config.yaml
init_std_qkv: 0.0492
beta1: 0.95
lr_head: 0.00869
doc_mask: true
Each number is 128 + 24 x the weight over its row's rms, rounded and kept within 0 to 255. Layers, rows and columns count from 0. Numbers have three digits each. The size before them is the row's rms in percent of the matrix's.

# up: layer 4 MLP up, 512x128, rms 0.128, rows 356-402, columns 0-63
# down: layer 4 MLP down (transposed), 512x128, rms 0.174, rows 356-401, columns 0-63
up356 100:124105100133126112138094150101129110116160117125147168106146154127100134131159107103132100154168112136131169156102100141135128065103113102161135086098120188103110146112112110127146107121145099
down356 103:183113133113153121098118149140114101117133126163162155119119102147168154127133132113161144157099158162142128103158137165122128154151101144135083100124121108104120131156120117155141175135117110
up357 101:146141112122092109171152143123216126080104101135124143127139150152117138127130153140136120131133098078144157156116126099111168140166115082098119141163102090124096169142161123151102124130103137
down357 098:105151144101143154104091143150091132154127136100155099113152132121138113103118096140142166143115099163118115141123101125125111206168146121133147095135110134145148150126168154129128109109118105
up358 092:102120094158132144122118072099189103071112170102117147130169135132151114141147111141121155154163107135138106117164105107154128118162110158128128097125167141125119124134119100131132131101120148
down358 096:140118116142108156134131175132136102133158090124120076120110138121114131128097115112120156118101119112118116120115106179104125153135077098111110120082125095075100127108121158125160153141149158
up359 108:104102146086071119136124139101105131144109114133153142130126139142114126129178144109130158169154123179123087151133104138179126133123119122141110123122098146083119138156157127180141118158145124
down359 124:135121150153121134112136141111128112170141095125114109127087187161157160121160125148128118166118135125106147110155090083159140102137112153116094068131163086118120130157149139126135112134133139
up360 098:128147130160140126127128122161138172121121120129137143150108125165087074127168148154110179135145145109153126155125114127102132109160098118137122117132084113106116136115074126125128123094140139
down360 107:125137168114170112136124136175129124104158107147155095133195059129124080121129111131116139127143151130137142158090095139126149115152130157161123094131134109116102127103131160108155128125109131
up361 098:122168123108137120109148099130116140100123117151155129117152167131129151141120146158146163150120142165117146130151136137125100108109171140103171175123122140085106068123079180117150096112108125
down361 105:171132125111171144114147129105128136118141107113094089109092108113103108098149136110124124152129110107142123125107136121153168175138140064143125127118086126133108103076123171137141098133143077
up362 094:091123102158154158107161094119158172136121131108127105146157128117142162122141174078127140113122122110137119122099124127109159142158091103161115100075125098100096138138116103125136103110130099
down362 090:149156115112126115113130178136156137114090156187119169131097138095132108118121119132162092139125104111108142129133119085153125125090177115088151140177126134129118123078107155097110094130154118
up363 101:117143112172134085153129124146065100123104129099143105094081123149092149114129128149163173144119112135152112108183125155138099077106119109168140106140124170118127125152144150122166111119131142
down363 099:097095147139132108127157148129156110153101161139156106120148118112123142176156114139173174142107140126140142133132134096108129166105090155113112142120116119127135129084107089118104119101136167
up364 109:104122117087123129102132107151143145109101103137109117074125125138135143142189116134159129091107121137080156071110146114143124119123122094112101083123104146146152117121104143154132120157108097
down364 108:077097119161116160115105143111152083087100129119144153103121147100129119160134166106080143107147143127116122125133130146115138134087153133140106153127124088175145159126142138080131099092087175
up365 096:103161154148122142133148110116083158098129108119135093113112144151135155152122134142162131188130085155145110124146139121135162101141137165123113135149103116155164122109155121159122139133077146
down365 093:133072113131109114100107121140110136098150159094135134122118142134141076109132112134145128101125115161142106127134124118144119112125087110163133147100097133142109153121080144102139120176164135
up366 102:155130110113140152131164083130120110131149146093138113086144164172077117150073130122128168114074144107110157169134111101137125174136128137111126113127161091164149084098080110168129124106110138
down366 094:119127112137167129112123135155162138137112131130130123155094118091155099142172113140157118124150133156102189169090092121126119107145143130111139150118154093123154148169132136140128113098178079
up367 106:186150089140136124167152132156120129157134096109132137159106103169146124114156133129161102133140166091099150131125181136125134149151135129113068095133130127162099102142151124159090137112113155
down367 103:152106110142162124119117102136102122085090164105083175166142123142149092125111114141107109145129139160085136113124139071131103078179134145090146097133108096100165113153121131113168150112141168
up368 105:131150091116110117113126133109099125151121138126141088145139107143114113128143112126104116127117133167110105109126134095145104158125141150117109076097126128123180122092140093108132111119133139
down368 106:138158121135120173148121122116106103115104158143147119137117122108127133146080096119117153098134125132086105153132163116121136099127134119127078120142170139126168154086114131102126115141118138
up369 098:180108150142149149180178113130133177105091140099119136155113146098139118098117166155131136103120083146164114131124120132106119113129117135126130123147125129124125099116109103144082101110131138
down369 099:129106149093092114097131126104134082119131127148145153113148126126113160140093096096120137112154112129120148094132110155124137124122090105155136097154102178130132094122129135114146100131108091
up370 099:170144106145118113115137084127141118104092203092123136153143137174142146118089148119127086143097119161157105128120130139165133151129110115155148131122171149133155162144089138111127150171135145
down370 102:123108124119109141075119112131089129110116162136145144143119136120134122146110138108134133080138119138105110147098137115083093118112125140059091107158156194146115132100104114116126123156140080
up371 093:123113155099149136081120134150127165142155132163115088135127180082113089113111067065139122122125149133147158146152102173120118145143115129149131127155119138166112092095143130157122160135133108
down371 092:115151130127112103141133072138152126108140109148118148122116146140162127099061195157114102114131146148112099127113122062128115115113138155129151159134147112110163130160123109178086150106132163
up372 095:123148154109115129108127118146163131132137106124149108122174158156107118130128132145119106167089109102152132158138145152108093079134114093099111149140131117115120135086100101161094128108133117
down372 092:173133120068102103145111163098093127125137145127121127114108161127147151099157138125127128111141139148089140145124119142172147145158092157145114162156105181159145112156096127136165124116094108
up373 096:143114125105127143125126118110119103134152078099119135124093154103075090112145175111109117142141171142122068113120112142165097127121122103106087172136126120166139133137111078143126135112126104
down373 094:135154097140139090135090132110106140103111135119107144121129102158127135130120129117110128117094094101084102111078123151175136126108126137113127136138100135095147105125175103119102125155138151
up374 096:123125126179154155085115112127156135163144099153097128150156121146126099129095130083078101137175166134151132161144138149099120123119084118100155104142117122136097136091125103105136143104093156
down374 105:127107154080087101119170147102105129097088132139122150110128117121150166119156161161156144112101111140105121133130139119095152163111122133129110141146134118121165095159123133126172107155132141
up375 091:160126100150044110165138136096127103117122149169108149122118124150064102156131140127090099117137122134112145139095103109161103100166103201110112117123160124127129159126151110087156091167143127
down375 096:138111122131158133131123157102156123086114130139166139186144136082093135147090122092106155138133146130146128147130140145131140158206078120118118129109160161184124161090139117161173141108144106
up376 097:156153120141163133085139117124080102127104148157087136118090131164132122080133145117119159091107145108090122094175164127103129153183124121075127118083110142155102137105134094169109144150152151
down376 098:093151093108124132154143115167198107150152129127125114124148138134106171133089173129103097162110123134139093097130154093144113163110157146090111125122121133073110118103102139127128130151116126
up377 100:129098145086154147131083090114128130140137091141162103162132165153108126173121144140096170131143158145124096114122122124105147145167160129130090101103099113118098127134116120148127111135142127
down377 095:149107143146102176124108176161150133142122104115168125159144135132124145072123128105190130086157129179181132119180155127126119094125138122153170133140143143132143108157122123105101088110137140
up378 099:110167154102159153129126114114104143092080125097147144177116157139089121148146115168165166174112127106158086122091129131141126119136114103128116128102171126134106108131174119144106140139124132
down378 112:138161144088145142146104156122114152113161080135148146090167133155129114186102166143113110142089132142137101116128142123129178156110142094119118115125065083100157098088110135146158136146132120
up379 086:142172130110102107137152118081119138112100138113146120106154104108124115113158106112139121148153120124098101141145140143070145088142124113147126144113141106129143126103150125130116144163088091
down379 087:105138122153151132110099135167116143165178134132102095168114147147138117109101160154113113119130146123136158119107082144151117143140145097101160088130116120111110158117105105122150137128109177
up380 095:165152142180154131118119132156138120139144088125135133106128125160156159082167140146134123099150178141104122078154123078125132137091112114091153124109128127109136104135150131135152083102095126
down380 094:111108167161098157147099122114130134113128115142181132096174138136156129103126126105137103101147115102118129092100172122119117108117143127152132116074166128109121123127118151118151183119170140
up381 096:129167106131110118086145092177110132159140143166115126135140138143129193109110178155159141177106157113104113151132166132123102142148114126146127132157129155119117157117132128052112105139089147
down381 101:125149140106130135171118141158119122110152090141129114203137139132139108139180132136109104136157087089163157115175121159099167120130159103124069106149115133126102141122156101119144129123166108
up382 092:137129137136147121146140077105170138082144092117120130091119112088140129137158105133140161138143147145162092144149145078138109134129116088121089112154079147104080119087123131099126107105104146
down382 090:130093104120103092112152177129085106128157176140157115157118131148149119125124145087122100107107105133076170122117104148106105153129131134153168115112146175137131101158093114147120102152136135
up383 108:096140151108108115115136122134099076111129102131120132111155151142132156159121130134084108112116102155141112141139078141111125137126144116124115176092125109163154173125143152124085170108143164
down383 102:124195115137135119111137139174089156146108109147151099109137184112125126075128118115149126123117160113108144112150138166102172125113130125107185106123126074113160113133141120121104179124156106
up384 111:141090125134156158131122194145126127118096163100132108176137121168115105128112079116101146160100128120112102152106127081110119147107098126122089153145123112137103160115139122156142124138142166
down384 103:148125100168080105126088158089149140131109153099075115153110142090162128120152114113156149117127138105158108108134148130143128143114143097128119122121117135127123098108113156088103097121128119
up385 095:131166180173153121115154143076097117112116135164116175133147137134109125082143127092163099117127129102146161123132113131158144133160162160153122159082140134141158122145133159110094151106119141
down385 094:101130129090145114160151161127148160132143144171164109113113155106180128158099151133143109150142139114119095114140164141125098115121156131093128095149170119166129142141133099134139148142152127
up386 105:119140076117147123117160166155120122091110112159115111124125139132121164110161105111103154097111136142127113080116132104106131148117139143132134092103132160118084151137130101124146090145159097
down386 115:081140133098129154133123109100134127143084142123107119143108100199129137125096077126141128133070135129115110129149138132143117118124091089135125164143145167126168123169113163124122128119122142
up387 094:074167133133151122118104126127138131156120124122129133166132140138122131118130110106142118098111137114107135135118160126152105110178127091112087141152127105149102133125137099131107119149133108
down387 102:154145138128183116131155132111094139093132111166180128138119111110143101127149090142110073106169133159118099139096136113127102152155170107140131112062107109138115131128150149116134142120162180
up388 097:123122123142117101091134108110123130110148133124146169128144078095108087118174086165121091152119144149106099119140152124164139150139152086116109120131126146123114116136143110123132140086122085
down388 089:165092130162132089101122114120094116139141142179090183084122132121088124107140126161140155146127117145126107082134118126153149141190116160128129148161137119128114131132093109152094165126140109
up389 102:102134161121127075136086115124124077119154095095132139161118143188137099135131138128114095139103139157148072110122119170174163117125133111111120145146107160111137135118175130110148127133103108
down389 100:086116123148159122139170103084141101131160128110150119143126079119150093127139101149142038114121122105104094110126079183139112130115146142142183132109147130127158142112134136113119140154102153
up390 084:095136152166135136135138168122112154131150160125151131139148147113132162137132147156140157144141131111124157106146156108105139125098136100099156129169106120137114132076171111125152112140059098
down390 075:103126125147097154157154115118111102145102105125140097129127114102159109113082110114144103143120123149199092129114099159166149118142199125146131122171108134093153135137105152102156169122133115
up391 104:156117097110093152124089127113145117150117133139107147151140119149132129131146137128148106101094163138123130070147129076139115116146119151139138096141175110134097129152131133085096141153105135
down391 092:130073126109098141111113138117155108088158109131095163140142110124111161112129154133138104143169110107108172151137110124131142123175150144161125098177114093109145099128090138138147127146171150
up392 103:162167136110154114125113129137079103110102123111109123108136126169136082111104106173092124111121148118113118131097127139131117187128113111103095179181130080099165146123110159116109103111138125
down392 103:102145105149108124084124145113128145166128139167114134125104144092110138169128177142171134140155136099124168164145107122121117136144139112105173114153092123119152103093142148144137122148148140
up393 105:124140121106132132146127166147117098099132117134155136145117112128108110135151095093118098138179125142139119145127115205141123115150152136109099124144148118151116172148142144123110112134143132
down393 100:132107127159144130144134120132144130139111090132139112113153105131156153124123160127114088131124148126110140111112138086141144168108154139114143076113115104180162138153086130104124132162121129
up394 092:142131123124106150115142125094159077138164122100122156122152095146102111116139120098076107129096121126094103134143093177123132115149129150145088137169123085075139121101161101148141161129111123
down394 100:102167136124127109139102134139101150124113087150125121185094109108154151085137162141151108106186131130145127132139126082117142128116145077117162143129148157161116118181156095114140108136108102
up395 099:132141113109120121114126136140100127094101140107128166152142162118136145126130123124144118123102127162143139167099114143145165122092080086109134127160148160124159092135117170090122085135137109
down395 100:147146107134146122117103145161123157118131126126125094114100144128108128151179151141104119119141157110120092154133136147138129126130143151129128150150094094141107187079162130107149139155093133
up396 092:117132071116099089133190102119115170142152105076149128144146175136151155119145114116136159143111130109120143129116118158110125140171103155159105119097112177134090107119127105149114159118148120
down396 087:159130116200114178139124120140111143153131167140090142150135126137125106110112129128126130127127109137117108105171153151123138125152102132096137167105127132115163124121124119098160101165122148
up397 102:118125115118155145114133139122139106114097118098148155109118140143108117133162127155125138117117126145100177136113110093159158126055121134132138092157121103110140105104161134103129126126080125
down397 101:111109153105145137119102117085148138174120115188148109102088111093117115125116148150114159154153125123140099130143115138141145093168110115130134147110081159148105146168111117138106141126123161
up398 087:133116106134148154165146148059154089106128103104115137125141103119135110126135107102123149167142147118059119125129125167071130149182110130119142148140087131119131111082129113145132125107091131
down398 097:123176145137144148125126138135121194137129163112140118181115143155137151166131143177106142114124118115209112133152126102166145191133132128147125140130123134132094111128108088108154129141127102
up399 111:133113116123121156127120134058104101152104155128115120143154101140122153118147101106131135092130144125136153110077126122105098129168120140164095151135138134205125089120136139164094112098131146
down399 109:143153098138128149163159116128118184127104111100112124152136096135111111142107121162106138114149136085051140126166130121111104122141131100115162138173132154143132131133123152158122141126126147
up400 090:133129086125105145128109145114151138142139098138153141158121100153103185094078110162163093143097138134128104118132153107134128123082121135117069145107140158142145124150136159127131131096139105
down400 098:194122153100146120157133095156105118158155111114110128148167099116115131134173124096120134105113138155121149130118112117093131084126131136141144127137141115113106159115104089142092084122148177
up401 087:107133129097126090114125151143120092108122113111096130102150140141110172141120133116117167151089105155083167148077110089109171145105165108119095130114120130136136109138169170143103139125081149
down401 092:139134134127143148116126111114130113189104120137157086134126116099167123138135125185124075119101145137139109131161118073112115098154149133136171119153139129091099139100087115127142111118167113
up402 090:103118097150061106153131159097129170117139093125121136102100144147139172098125158142178071135133140133104171079104161139128130117124087115125113122106093141122133093155116108165121151165136123